From a checkpoint of a small transformer trained on Wikipedia: rotary positions, 83M tokens.
Each number is 128 + 32 x the weight over its row's rms, rounded and kept within 0 to 255. Layers, rows and columns count from 0. Numbers have three digits each. The size before them is the row's rms in percent of the matrix's.

# layer 7 MLP gate, 256x96, rms 0.206, rows 197-245, columns 0-95
095:107189106091113076100158131091120110125175144101136165086114128132140130107087086085163149117126119158125127112127138073151104065133093081144057132053163088156119126098094113149078117110117104162187147138063111152175125164165171166140144083175126129156078140127194086130083131126164138170
108:119054138158124143098116162150167097086082093167137140163144193090142167160135100076110170083107115182117088134187084086121115127162098079128106137164177085093184132109079126211148098163145143173085141117103118109127159077114170059158119130133120159127117103134162119106135140129126162124
101:099079163137187126115111157178185128126105160122099126129150112148199087185109145139119137175122121038155127073157127096099161082133182128091100129091126099129128104177109078135120123096139165105155208109109200148137122163147191109102128139129128125117140140099168108149098173173152119178
108:099098127089114082122159155101110105176167107062133146109097063107153116083089107102111113135131143135092118120130161146139119073116106105132146112022197113181129123152076117156128180141128075112146072159127126132156111097154105099100094164091109175122128121165155134070101155124177159198
093:213086152080127110176184138119127122103169150141149114124104082140189115176141145086190108143148123156097104142149084147125139145073102127169175084137105152166106170118170159102121142238137141129124133114166077151153089108169155091103086141096162139077141113134156145108113128137183145105
093:038111055113133115145155144072136144183133128111087041135123132068116145142107113110140153162151132141155144079102138141121135145138177176173152074117121111127167164161115158144176134117132111158194127154150121079138158100159128169112142164152137136196156131079153116125060117137156090065
102:143158127154140080047153173067159143073144119132109072151126119185107165188133150145116144109119133061165164103134091154138114139117128113072173108117124100217107156179158189120119110112160162123143143097113121091147117121128133140137195123173091166136108116093171092077094109148167164141
094:094157122145135099120110150059097153037103114148136081112188150114121134138113106118116161120150168126156136154183107127167114150121115142116159124100116130074124145144140167174180082139120123134131037090127152113086161118124094173170202142174129148183105099123065102128153111185089068114
107:164138116172086125138144141164055119149118149111151065149116181121075147065155101114107136107155099031124084099124157110147138086148102118177137159128109107122130184087159182153154181127129107125169132162132121129156143088174177157114091134147154185116093110142115132128142147222099113169
099:116163118084158066102133135128105074107187140084097114148154125167082138146065127163151165105142087138087181146112145122105113118120095141068105145101151097075140102107088069143040123124168140126111086166136075094156075103071123138118154117159136149200098143132108136145089095100088167137
094:107101070112074158130140111128140095145053127175151071067109099076119087175100181158125123167130139073126127120127062148133139108149074088080142170122133083172156161122132076170116125120106176115128119165108091154063146093176167142139129107175104128120093114115170152122149090113102081098
095:147167111109056094151092090104104157124096124164136102140163184056167095138143135209148145118152152157103123088114147140100134171115111126130126115117120113131115191082099142139151125110150152191178103081139159115160121160081147072161141140163135079103147074111061172106123141208090149140
097:198067120144141127164154099094144212070149115129109140120113107162152132146137144110099147176103149088078145109109185107161128165171087117190118162049160138120130130114209144164163109151103121124139148123127124169143141085106059141090119136152103150115079117130090108122062165146149132178
096:152088126124126079116089122119133141136117115172150154102145221099180129120049055120209070118116069190110134082202155099090131126127105110107130140103121116180167158123107172134158172128132116111091160146123142157161162127097151115129114144109147113105142149088180120165092155153160114082
091:119113099148103182079177137148139145122133161215119215157136157173113097179106117199191147145114178126116113148149117104148088128193146133152179086115167081148105090152142103119193156102139144114112092154127067106143149142106120176080111157077147114153144165102146121155143123143143105164
100:150118160080131135098147119105118128169140094173086114095141092078179117178151140164115156173162115151092081135148162076154101098098144155133104088064124162146187136090140180145135149150119229165139164137129091073178131163117093092146156170102141108085091119174102148100166142125080125143
094:079146160129088075074134148161094177129083035156149142140122139168141079177109139125074136153102108091178100109124129130136135142135119107103164126133143171209128164141119130149103129116135137116113120057188151131173168103072154182094160153100156099091147163176148143118187164090101133118
123:141126183170145149128148042153188161085128126088120091146065181140148182160107111168112135146137103102183111136113111146162164088130087117132098118095143134089070146080082156131078131115113140169082088168114059123147192091169173118097141168136095129137159193139124132122114109156132117149
104:161121138105110077125077128128187111139110136099118130149134070096104129107144104103131112105069123118088068079146079152120087076107122100108143021156146159110160164150083139100169075167140121111099189158126115146155122123125183126115125103118151142154156111075143142126148130196183198164
101:154116121156123189076109153097132145110165126108122062118117152142156116042154148113089184101108141045120100119136149126096085092097117107138132156160101184123117112146096060175120119126127090151108127101105082070126127064182104132119117132126131142121099143075150119118053118064141107192
100:190087152145143090140122141069098094116049146098124123137105109175089064118083120105123118103151168108107080110160119132177091144105119095161128138103117067089089099116112066081115224090087106121108091164164132108130136058179140104099102133102126090105092096127126164127136150162109138115
103:147076182095092128124168118039116177127111127104133136079124173107081108132148099113165150142115183175111137097143111095140156114072139141094182161150102057100101156129080150178167114129180084104108104182110180085113137091148138127150114147129151165168156090170141084126169135161138177131
103:088101119129112154167093169110088146126176166131123086152138152077124098118161151161182180194116127182038094153142133189156125188098137152102124159148104146138114079106140143156110137116156084104142084137126069123143128099165164054140144109135152125095107065111173155114165082090143159140
117:117073149112160073099134173095159071064082125154091121082122119144132129145080087100173144058148100081120166075166181100089128123157136123146079073115112121102148205153061106138121156141139130159133132165154122127137134103127140115162136124082101106200147097076133176169154106118133129150
104:082128169114180097160115136178182144122065095127107128158129233144167149165072158128104144129117141102092144121098153144099094150157155121101125076140133122140137135066114124102084114110128149132116169089107061207180114139131179130158162147162117132071130086091166185124116093113160114117
101:176124159130124115156092084119155151073093099184163142070083086096111118116123102167129138134119155108122125167072148129138119117136102166117147114097179131119127123107205127102156126197080078182118125180168145218142078163109096087158111168161089102125110125114150176141084162115092133166
111:121163120106179133131137100143189129148148163142123130181107086137150125128117133176189106079177097042121090174140138123131135143153077110163125164194116104101152132059101114163128130103164163120082133176109110158161146092138176185128142130162146124155098064116155035093134138109099110151
102:079088111173104115114161131163110137105095161076129117162110141191134129103136125105166069104143138157183087171073124179118080151141096083115120099138125135100126183167132132084171142135143125134108203134179202092091085116103146122094156117074157124123104079141156180193095127162125096115
103:144114177141127103087090132097193162141108099088138113138212165159095162127115060120123126153118178174135137098103055127112163154126101142099098097116184073090116142044098121131148119193150134105126195125151106138161077107122140142075171141153095114169127101108145161168112162142112149104
098:139113091056150110143121069121128149121119144144107091091111161152130151144229114082126115129099129073116093137096118140175093121065124183163143150090121134096136128117148105120175186136158093143126169157144132101109177097150203135142114114149131166067172142150067180077117134182083137119
106:088121132152098101137133196100144167111126151153127146101090088166130112159068020159124119116111105091093160111125146186119147166079150084095101177178173139123191119137089138163201118134131127128147114081168144156123107120148145085134110152066166135171135093112103166134128174087171128131
091:174123099133168182158105189146160159134113143173085152099082097040124044166166127125127105154084124174137129126113121069086127046113131106086091144161153112164155119151156120122168128083129134146180132139093157139121147078163109176142107143110108165130126059097142108101099110095153139152
099:055119100144159138122108130147138121146086160134129160106113164085101112104146099135165195143090071140170143133146125141126116071106154213140114091173190095080163156067167136128137133119091133124112175099136096133173141143190141139171132149112095169179119162119116050075119141129139140063
111:118098119153137073115044072134102118125099186107149181150154158097115112152117107093153185162144174075107173145124143084179148111142123141191101125133128114176164169095112126106159082139154174123142118118209103139108148131134160119069183164122156147146175119110111103194178106127125175124
104:154172098107124156091117105124076133177094125124123200164187125153178123097134135146144107122117155067130139071112187178145097124114048104116163138123122119092117078129131147168136133137165145151072121162130043131172130137135201151203103092127115135139138135146112132124181196124094116152
098:105126115160216154106135131097140137154103131177153128148123083117176094167078104136081163071135146163119181090144093146091087046147071161134149127140138121130128079079115150124102150088148167111154125117148096150116082121111160163090132091173102227136158136174135113109144142094183128114
103:133118167106155111160073118135189124157103181171138095160157132110176112105086129115106168141158153052061118116148169138103055168121132191131105109135139139119115133054150155136086135144194129070134172092128099110116111144103080135098188149179090128120139136110165130133110174151074088118
102:115073122031154131068055105123154126116117115116125112115116108168085107157093186144162125132175116128159124127135137170170116101117116132105116189080115111196155172083150132109124131161129162094146119172160127170136150075182107114107136104081054060121118119126114096190140127149094148156
094:106092212120140154111139125102238089109098109115116076155077109107118122118191103099136131102108121154133152104204109140172165095166136100088105122097100117140157066137143180138145137100093133123127101127110124132115133174181170118111124114137160080168101142133142098176165165195084084122
108:089119066075120084130118176128147140089135098147106128044128138090102118138123034185145104186075168124103155122119159181157144120098146091134135095124145116137125217104136086139171115121128141093118157132131096116161149118164147138147079098121196082130149153117133120076199150131165130132
100:152160106126161101113128130092133152114118099160107095130045136105125160128080101084090134133082149086167162136150081151133133165176131094159087075128140128146203151062156140133104195112159163136160138163146134105132109125085135066070106135129120145148080104085102063133103214120093133108
100:090137129101165225152121163147135136212168128162138048104109062093136103123106098158184083104169097097108069164157127132116081165125124133109111139126161122142093147121114161118154108073163130117136152150095137128160153180130088184087101163158121131164159187133146145141132141165090168148
093:097090113107094097094156150137112156137088146101178120088104155102099108134121093101156089196088100125123054091141087173148109150133133109112165179034163155147113137151146155151109119138175176181124103088178158147132094097142114105132088145117094100127146120122173208114133169071157149088
105:070141096102105134059147178138103111115048100159159110081131077094130122070111063071165152083150129108075149095099123158146100077170126094109132135143142180093105126128103114123083123062158137174153123117085074145128163125117122128147126115134154188177063106131109139135178115143161151134
089:196066163125159071162193206136120110161109132150154138079118131114088136115090121110037138132072146145094160129103149114189108150152074179116083118153139134151138147159141108094135119132131125081082142123132098111100138184112138127101080168143158156193132131147129160108142139105114208135
098:124104151108199127114220152102137132131157121111131137110142116139192100096157102149197164179117107094135072202135113177148107117119138105166095172149131145143148127124100113166155123147158141045142157097118089114135141182155121135099126099129140128159106055145138139215125153180078153135
110:124100132150078116150147120083133166157114157135151116105150135125180086102124154135116103192158077143109086136086157122139160160115144095173101098113104117157135147122120104137182165131125145094048149150190111221132125129136150176083120162149103057171122195097127187142160179111177159149
096:112156128135112155082186129128141124119157081140085156084162134110106096126133147128127144149090174144104160144115181159151168165123168157144123115109147088113099107143086100145117110116201148138094211158108088211218146115164160115152157133110099181070135111156131154095066148171174142150
098:082096169069151138095109110098119124114092109132152096116162111204084097147087116226124172098100106178113147059175143135070109121111134124152166101129172110114094146127068150105117095134126150134145102145139076169146120116124157150148099129144158165142134134046156117098098100112080186092
# layer 7 MLP up, 256x96, rms 0.191, rows 197-244, columns 0-95
096:113133177138163140114080098078095156143153149101104098131130121170064123120170132143165177118133162095103100098125142150149104170159120178168155116095090121110107146127115082169143144170106202141158122132150125118121168120091163149171150092080104135149205098114073142199044164160154159168
100:146162181061132106099142069154094111133108127082113154066176113090082188134149125171099129121078169148117131157120150073099078139180125109043172161177105113120151119179141081129097103136051101107088139103121133098147132155149175155144113131101109123081145138105183135101143149136147151157
096:122137094152057072121173124100167182108130120094167091116125120083142108116127112130123067171130112183118186138110135128172094130121134147167134133140116155220152082129116163081131133156121115154114062107104072066102156119125149156097132097199117096088089077090106137145161085093136106088
107:134109105163141129204129113120136076121106104086160145092106085098115123142076103161120147125179133093105082138066090115114073118107146181110120208112166156179122153155128132122074172082135154116137076145153151099132155132170121113106090166112105171114117159115150070093073177136190078096
098:139169112072207101145136119093070161103145127118127117101126148111128117153170158205064096142112124138152141133088100114140125113131128085114100070106158142149188165127128133115124114110081139211059160109172041144167110139093141076151188160161120124147100140149113132159076114126119096109
096:150152147095097167089070156175124130100171117118143139089151170141147127093162155089113117093139123103143131084160134077127101146158105123172112211116142170148083128097183117126085128164136146109086115180128150103128087178139183196103141098137189130101139119092092071054110144160105103178
105:130123133146096166080119108181148126131149153105208194133120103143160133115154129139148186155135091147100186124137194146153126113152135085128111121117108120164115083169152120197117150082129174069106163117074112181109108112183148070089150168134123160130161135196154160143079130090169161163
099:142149126055135117140150140134081076168135116140176190091143092154157097133159177143094127134124111168155119186118107095127128182077153153085126132140194097178153155130085137101148178039162104097117115120118141085117147135146169125151144146115146079138226152107183100112145099143148101140
109:128157102060094136110067134110116117144134125086192103150096135047168137091122110073099102092103084098071087113148178135053102164136065141111156128134133104159069121147201175115125128125150165152177144126141122105117126150196120114106161150127094195128153168112142136096156122117108111131
100:106091139087160070118053117150140089117158197086144104087101138107126100136102086114132106077152066113098107100132109167116117126169074095116145158125170088085149075102102138121131163148137150152145107191156130121188169143116135114158160115148104138116132101130076197143080094129166141215
083:063115127126143152133151137123140081143071189118149191135081105184073129123109097130106148111132139093112159111107185135125121134174113112097131223180076061106163122090117135150136061131110097120141093181135125133090085117181121125084113123153165149089132127084125161194122149089087117120
096:097122037132119127072174110122149146085169077146118142121141164134109106126059149176102147122132145152118097055119079178132133093142141153153130142145151149090097049141118117139099166151115126158137062075101139116128177095169084145139173139149160109110186172142137141142166180124153143192
099:108080105131136124110080138152172129094091153144094108173147147140171096197103125161090164098167123127141162145168149171086134155148167157107141119118144126097079145102157134126126147101193069128130125112065142150085159129200222154081176080133140110089093140135149062104170138138161142114
085:090053163101087137174149192113148148102126130132097123104093121094119159177125162121144110095144127109142111156131153062075081180154132113173143144121148163160181158141132158097128140139167096169101137095149051114132075178129086142172079066116142127105140088168118177074074132108110132102
093:134168136093131119169110120161173131124171126128094186089127132172095080091090111064125086159115139092154125137169169179186077207182099130142170134167108131073115089109102144175108185125111176126115108100131098093188138137083129128129153146149142128112127143121195179137123121172134101180
105:108135094101131109117095121158123125142102161113160176150068142146139134089179170123131165153131132091092133067116141130122134088124174093142164097140164083158097163101146140141122098195091114126089189180155200180115106196111068198067140127105178096102105159134141156127095134088104164127
089:140149098079117153128123151104054149130179081107127081127191159136140129092096121096121101139111151143150111125095097136144145161063194126078078135088127149193094131144142094104126066127100102122044152093121168090166096106182144100134202161128099113097113081133108153122171116157105098146
114:151093142140105118158097125132103193161180082119113161137158142102139177183163117108104067154111122103125116159093115164093129081089194133145099169121195085156130101144115134156170106138099086144169163130132055119133112126061152159117100118146146189195105116132133085125150127131064192106
092:109144162155126158148139182091119123132135079151070080103135143155100146145174091116125177129115085128164119077120108090095124172155080103119151170055128098147112104097143087196127138182128141101085114139121159137163150082184085181123132115151060142112111158201211130127147100147130148142
109:128099178093159096110126168154125119134113126188133137124116114094073205142171088130145139140119136077127123169082102110117079160154098129130092082152141059134174156103195122117108156086172093135146103169136114104049176163073124135139134092132180138138162146115120169128109139160134220137
096:125092145135123153176106181108184085141089138150076169136099153148182202136138102081062152135187138193091150124124120145082169132112120184162152061150125100186159155164130124074114129125117129125110157156116142111156124119143145157161124101048095100115152141116182161138126076109120165160
100:130085164154113162117091086128079192092093129189132113085195115161094172146105142188113156190114135127151109123084128146125162113074118172150072183102140135120101116132150097137106114043124071124141087169121180061115090101085155138136150152142118081134131138126141109166135161098110102092
100:133166117106086184145127165087196103143089153088144119141097161097135198113087134131097139135182122181171116117102137075139104176111182152127164096154100123093139122097137104130102078161159148150142188127109125115156159137103149062183155153125078203084137167099159123138175114131184140100
117:116098098125109113116109126170071151140180083178172162074116124112098036139136156151145124150116094107091135162154137126158086143088113140086141094137084097065083195118140088081158163151105120132158151097138148122169133123191152212140088110121182149084121119104102086124130133100174155132
106:063225131178119118134126106152113068095120114125146089081161130102153119147144137092128148088098194145165168159083145127148088118089123095063122092167139102118131138127152206142164149193127129081104144149138092102136133109175080165129114121100137178120113137107119085143195134108183104104
100:090160105161144120094127104126135177092117175069168173174084104112119151163140169066125177168127200113136165166109136141149122175141176166094167090116125129115148101124135142092160085160166116092093118160066113104137113135120124084213100105112205098101139095118133111108158132062123134122
108:155186145189162109123154158136085100171166166144147117132093104108160137111141112099136151139215107110137156173113102104169134134141120126103112136097123103114183151094159138153101190162140126106065152143100113119117144108182144074123079120205199115118070148065098116129126091177114154184
097:159173201088188136132148092152144076229132084098115133134129069137126132115115145102128093108147085148206129085145102132153113095072135175096129158132118138139168134166104145136100130103141122153125143151104067169151170065086172099137134173144113136111137155143131130112087103144112043137
105:140096174101077157105081116184119117082156107180125128114087126163133143185171167128117106083186183158113111101148142114139113041138173150135084140121165085089119055146088142102110093190132096112154083110113151147086110104110120119091102163158145124134100124114103110104170046114142155107
102:184111109143164110110074110113087151114142112148099134112117145104115165065153120145085138137078145114086152155101092122141151109127130112137035147138126156074155191103091105111100108119105167144182150113169067149167124122075129105031114102135096194164154132109141107093136087095098126184
107:119125146060162120121148103162135062154081110092093091109110136143112126031094131076117109113144179113132066074140162099134155134172103131128119120103105109074157110047081165105108131141152131145082135104162107168106159070112151078097102130155139142140122167068094170102158125157128176116
100:151194127186132149098163133076157140143170152143140165086178110103105122167115141094152091145109123120114160072076137165065163101159155101126084067194116106084134090151098089123097089129146171127153103168105157103173110131100177165155119109143140113132161112116190111108083099134167118200
102:124120096154127137151150127131059121129142194151051078134153091127137138156189177173080105058098113172127178111108076161073114199102114114099147121147107113093114138124140149099124128156165102190145183115117134115144108139113093118096179130091120178136187107176139107128110173074120121101
102:099119188119115071108140159145113146120075186113127120147106136178167182119162174147117143144155185115165163109124142061068144105147127066117100104124135090124105148124155180120112108194128144090176177149108210101126165104122145128120074093147141068111137163130138172119108117098181085096
106:159114105126137155118104134132096133182137150120140108077152149109064146141075133096127141158133060092143085136138147084077169151132108154119168121085199066121163135081163100064186152077114166120151113163149129119098104094180108143118129123116084157129195114167122127115170085120184180176
100:135105128180126109121147109160130153084121097121148111143110109145076123181127171115114145184076159152094154108158140101114113121103053196118126076164095184173117105032076149113124067100102127115120108172157127113125157101146119077179108176117134115157135116106110170159170152140187108075
106:113147088151153085149112123132135180145145170147109127167122183141130113166169110163167119130099134137091093081155132140137154102152076163111169137169172156113083119123093159159069140091139151192135093142116142176128121098084132119139158160117138057100073055056173092106188135160101165086
100:107226145140151044086082178112116087121150103122111154104074128149149099109078198135161104141107080127124157167153148129176133156155091121064112161117112133115150078169117133109175111144131115133120089075112154129113160106114111093156088157079095122158176089158124140158109084157175129167
098:134075117136194078119108150157087104152143125098111095152093148180146133191089115121142153136092147133131157165187145135132165155191074156094096086165130140159148124111147119112143160135105180100085050115105112161181017163123135139124105142127078117110096107135148101117097137165105178109
094:104127123154155127130077154152124155097114148096119125142062165158114078143113172120147104180125182131107161163112124167146126103142133052072175138108135076127138153128077125154173121122042114108122111154143135158149119093108066077128118095073146192073129143143103190082150147153175145181
098:094131124155075107149117149138104029117145144101181126122126134131126088123142128183143140128099078106162082145132058178162188157065133101111091116126130124136122166160149159180164109136121129141136095152135122170097147146149146102125149142101182131171159154208126197066137189108164170134
109:153140152080153190195091129119107150139144085147127147201112133077135131122043105150126100142123043188118141118111113165093110147115124110106129097138155126096130131131134129185137173127137104077105123100152063115152109159096129099049090110156103062127171090154096112161111140082096161144
092:121127150158160188127189099154152135097097081148089161143133077132105148108139126113122154168170151156149140149118112098107145097073134126157062169119146109102121136132094088072142122125167149099170094039104155108073092151065110170107145184103151070159082141119085084109100158154120141074
105:145169072156110103163132131091134091116139122159122129146133217175118124135092126110076169166140095110129139125071117070150053106157142109138153164125116148212176176132115116158069092177107103131123090149116081109178177127154147120213185131155138148114122101150111145135155126144161106101
093:148196187179101135161079113134065124080128177156125156144183144091122160096122076106114130172094144161161163144092148138137144166139155168098176089121069148107202135173123139147146127146151169162095118108064089134101093187127126140152183121150141120134127083123191072135091127143136126132
107:146106141128122176136171110107102122144120144106062122139134132130078023120123074193122102124146172121107139150157140098142199100145097091104112068116106190112084151103096099115091158161098064154110115054099124095165150151098168111182153133103138100139125157074119180100135135115100108114
096:146125137172186091148072170104121175167168119103129151171182106144089124082154205097083121111049102170189119087175186147143112109153119137130122114150141174131159111149098156197183133128128164096058145130160133146113098155137137103150095124099131136124123131065136110115070119156104147127
095:161098136173139078160141114154162138074132161146170113166034085150161110112117111189142162120156106113169101123147130111119176106096142146136156147177175168168092096100143135127155092154155159094168158081140130068125127106158090148083103137178100115145118210177104170102147096073135129135
# layer 7 MLP down (transposed), 256x96, rms 0.182, rows 197-244, columns 0-95
097:105088153098105047112098117209148140120128139097150143120109092122179148130131139121102158139085127069147110094122089156115175137186145114081166096110190092148126198130143100225147110140125148121143150115178094146175078111133094135140171143083115094117127171125101162136173126109062122105
102:099116145120117089203144180098139143093142198143143176124156169173097126124099137067160146094138174120069128154167170090084127129177136118127153169083201097141112176147094122104152136104114144115201117110161129141101139145102134103144169135168111144099113191163140122079134138085160151058
103:121121109152130059084139117082159142117130093132109118138154125171098137070137161115168101156116157094134127145145130147144088094139131088158080120198161123135111144098136186052102166084119164132137082152141121193124124091146202160088139148149108086205136066172114167097170096147082107144
092:138182100138134146139148126088122175080131101100158132168139138144178141131133109119131160117118186180105182123167117151113187120162156175108146067150126113108121115206084163164132137076181202151142084042116138096105072139149144110069115112143141120100128132104176123112161125125187125078
095:158109175104140163196136127153163078139144186155161199089037168134136144067160142186105122137155059140111105129135121102144111108146183139075081065139122096146110137059142113166085104136150146134155135147151130123127150124093134109172100161084104135072140166145111110155118133155168100113
097:170129144151137113126164130127089078116129124181159115119112188185166087134215133086090112111080110039145101126146122173101121114110176127189088135150175090189111116145129131175129149132097149098092151154173106103124074131161155109118067073153145136082119185135144118131161098126139153154
103:139106135156170203161089120134157124084109127121113193141111065185082128141123111139126131116117126151126116118106173125117151114122144151069052099190131138051081159132127108129200188127095154134113114143121102133187117129074098146145089115173119177103124093121176129130126108075165063103
106:108162105086203087117096204133144155107108103123100107117087139144108087098134036126154152136132148091176094101162113200123121176144142092109117124110117145097073100079126147114120074142119113127177069118134095116160122176117108137086141172167153134190102123081145160177116127110177114086
108:153114135122152131173160155134087149154127140129112096102214167121130132065117120155135223114129167140133082140129139090157118089160161130104183138112155129150193134135099171126145196114148081102169144145132061136146100136185129138131114124031190122134121093128139106171158120178112136169
105:179146145145114110132179169199171087096164121154110172144129087100111124130133096168105122091143194125106178120140129116096107111061195156132107113131132107101084135154123107188091121107130094150036131161089135172107110143137092092120066120080146141105093173139149085150147083120075143089
097:171164094186181117143153091142129112107160134169147167060100102095184087138119092121131109120179157099108124126078056140083152103144151135149057133155139156140189145174131138247113141123084135144108130105110130130122113116122081126100180157135166166080098121134141147146145125095171133152
094:104137191189183140131136147114149141181119169078155150110095090162138176086137140089076103106166121133123100130109122106112128099105117105114149169122155163150100090116141135181049164087177107139110095130186162110102182104197178124131124110092155123136068094056127155086124129110177140144
103:117138157121148145118140075092131106068138110086123155143064099093081108123161088122085120120114157123107200156120119103179120104102125103128086165086142128092169148146136148084151085135156153147173051116157165105204145101111075136105086166193053135173149123091091129094117129157103137154
096:132071115113117099146103144178155135113059124138129101114130120088112135119084113131145131129165104159151179092218186153058130194138148121140138123116117107104132197205149107153111144076200116098131151114100104178130109123097081127133194098137085146142066118159173138128128096166151133144
098:121145111068158108123171135140108141128130128175107111115189130111125121109114122121138158032110138186075093116107131105108197173148121169083146152160177095143138135158086144089089186125136158116087139156119122108106129158142087085159179137097165104186127134139169079101154047144142182171
109:163134139112123124088111094109138130155157147158155113112072082140120133131084136143170175142129143190156125117157128179084099160167139101104120164053197046178111165141092116107135137146097197156110139124118148139134126220145128132156152121130176076108100074204128164101094129101137135133
093:092086123121053097116106165167207143119107174097162111111141137111087092090121101128134173126097155135121133137119135080102115120117134176079185176062148115171123144152122114165148097146179174096111178166135088134128170203156184137108140149132135096142152068167111122189170124104138151094
113:131139150095112129121168143101126103119127103135146168105161124169144118159164124125133102110151109156131149164142193112136068146096138157089084131133084097158160139175157099231110102103131166136122150138149123190183172155246112123126121120084127086145042080098121160106096105135132107122
099:154107102130130143158153190142118114105097117112152152102146150130105105091141124120065095131176094132082098075108143152113103107153098117118146061092107110144152158154165085169105095094146137141162145111109117189151106190150201130072163161093140181141132180092162111119122222075115088167
107:149126075154093157104158147079127175126190142169126126030105151135202087177139158116122133166125177132077137144127168110170113093097114114127118137133094134115135103060119087152120145119121128132151152123057106135174134142143130153113091098038141149109128148164131113075114178093196159138
097:147137142126112109124160074114154114071130081133133070094085151198141129161146137119149093125141138158107130174071164114135088123101094166112167138105089146152111156120127133060085191101146150162146144165114147166176102083144171132085127140016089079152119143121127135153129093128141204111
098:153117175023117133076073121163144136106128197156121131167116127147112162123117169119134110143117169095129080151099112137177161223110153125046092140080138200164113107112172073072131113080098133131140064126107118137122107126111098151155140151112178130125154129127122116131096159130154140135
093:154159121121159152158133087115119154089102125099154104168177090174154159152139110157119099096156177090115114117174167113107105182113089156173144103181085168118163149126104135075174141104072104121108090115088115113058086113165153116124084087085085170124135112123182178085149078102183153102
102:117134183180177157165058190101151083055104156172083127139132110152156135129116112073202137144155113137172104133106156151072176146130147160085069127124175111131134138143047136143082132142163100150167118134092090093151125137174141101132154126037110101108115114113133134109144116128138154123
107:158160081132107144091097105175075126129125182175141132083144154103143135202170111117144085129169101159135098109125115102255146110088126114158124120150128108185080143125130137148129117166153117067162101178102124144140142122072137139090100102070132118189141128147172103161125179127157137167
098:148188158156068129153170121066120169138115144042156147069074110148172083137149094122164120067112067163171100100151115154087109082169163128116138152126163126144109131118148100105143132079146084104172128114198090142119137116165136145112138154104113146162165151102184164165161134104175118109
106:127118098140148111122132144128139100165124058146142176088114116118158147120110108045086146180166147121146139083117082177119119151106101140026107148144166148083147103189113133147129089130124058162167192117177105147164133105094140141167163196090134105107130114081164165100140106172132117139
100:089132197126096135124076120167096155103171131126139157135109191153171141124110144103179126097143086138159175193131146177116136136125066145113137081141093130145116144102124085003167063119179160162139111090134167120107089146121141102126120121123128126124125109136104136137076047133118080113
107:104198121128145158067114105110188110125181090166111089117076174094133108158134157071126166100170158118176132142113146119107143123129153113144118077059112109075131080166175112202138081149101127107119102110157050110168092166098137168124143112177108139141129118141132127087118164093150068116
098:094043116130074157164134145119072108103121168122077088194167098102134061117091087144143147108160149128156126123116157095160193139146162080073092126154140100145105120122159164079106122128116151092114125109110093123169135167182079131124126087069147108158126148202151084169106122099146098141
111:148153113069119137148139152066164088122150167103108167117090139134136136144135075141131114200095167087105113144105102152147090150143130119125048183103153114139160118215067130080188135115145132089083152097192155210100158167084130096132107168125136132155135121120125165117153167115132103111
099:126123102135154093118154181109129111176163100163157080136046096115106127099119083165166125138153080148123116109149102067123171106077155108132110152111084173166092105145099139080166163069105099162138109091203098124069090122100143131070151175088127155134109080151135114168134143190145133158
104:117143112106120144094195163137078206106064173129143095186115148099138126152161116136194155182113100186142111089105175133119122103146102136100076113144101131110113150158116120179104097132071103127137147157158124141116097119045122093113111185117073138099206153153123112163149146184117127115
097:125136157106118098138211172067161163134114072128121144156074092207134131157155128100117075125169085113132124093166076093135179099126171094120179102090135102104156076155113153116168139160073121138145097179079121139170136120093095138131106082170136105140150173125084121147103162116107094080
094:141146141175116102088171081142125102136099132164105210117153135156142142146190137106109174054071076122146111136146139177142121097109092113132124157177134141146148142176139158188104104118095145051100170091127129128188146206087112122110126104146104097149098106123197096163106119178147149139
100:100129139174186167191192096104162131170104176147107099128096098162129135111116110149094125152129123167142163166139099127134130158127082060194127166134143076069164094124127120134141154152114088172130145058114113095139087142089091178137175142084126148185156152126155100124154140049132132175
107:125111081155152171138169132115127158104128154145095125159126133159068103079085167137127130186103116132104139134157157120095119055129118151150151138116140086134205127152170127092111090108149131128128124127116135175078159097047123091099145072147080033140087197091075107155135126136102141177
101:172115121178105111094157122135094136109113127154114126115207118129123084118076172114150107130113172199100130126105172113099083127142152156101178140138122184089134117099146132000132113150079131116145075167088087163121091123093138097148141116125113195099128105110137168086169120136156155110
095:143191150117126143164124161149112111157134162074143173106106166122135138166092115109102138077155077132194086136133164135126175189114113138181154135163129141128060144087072164061185139122142117106104078036147169072127116110114110132097133126132128144127103136182099178165150089123171131117
098:082206205138129135085122112099153159138115141115099110149099131090130101123082100155095104043086105115172107131179194145128103106156159147165144162137167172030130134080130132112146138115138111132185164124115130138057156122097132160136152182131150104186090110127133139116149096115120153087
096:172136131104172128144110159088051162100108131186149176105121134140155150122125142114087107130076141089171110147093131128104155109161133128126122094188106088103144147041116167192098197106088132160135174096070110173149093109145118132045108163116156135078170137144070135143120139120135116095
106:116101065116121128153084176112090159150154109118126131107060144120140148085133192080183054091140124117143155140156133148044154065169149152113058106129142144092095135130101157129108132165147089121137164098102061128114094134108152065110157119146100128104126088136067149130139076149102099084
098:112140148065124170142157125121120151160111125133106105114172110123151124206157124169042151089139153101115141127086082094177098139089105081177132072151150104096147141066133183114146096110109090131047136135138134148162186173112085175157123154189153130146117147158083156131089123090119137090
101:127150130169125107177093145135154153108112175111126132110101070087113103125179146141089159191168102180089092090134090182113173114157110206124102143145118117138128094167172146101127114178149139129114097123204173157131140175075150154097105156118095114080099189182142129164169183142130157139
092:091155168156044104168101088132084147093138118151148128128137103098111133075105074163168144093074080143099108102128147143109123094140131115111115103140122077111090109136082143174136094029176094183109140161122098153105161096104105149158132116155217143108141132118183155082145084155113143139
102:145072191097155165090160126131161091033108189116108138152140145107096129085162106106122145144100070168160093122129095107136121204129132092091177169132170166056142122127086098114151125103188125145120133099158110093160078110122148175132160192133083136175133144147120102137167125144103141130
095:121154104170156151131149084131189155162178183098126175119103164174145137100177140165129150106117106155077173177113098118170125080141168167126134163088179149145124105152141118008156162126155121136182104077076060156134164131116143126112130105154145084115098134116132132159134136144072144127
093:119132163182175100076096139091175175096118119117142144085132161136152058105169180131073163147161094142114127116093127076103099108122152076143102104113098118188118097117150099081161172206127120138108135134123162158115152147082167117177095086184165150159112124137134126131216128138166096128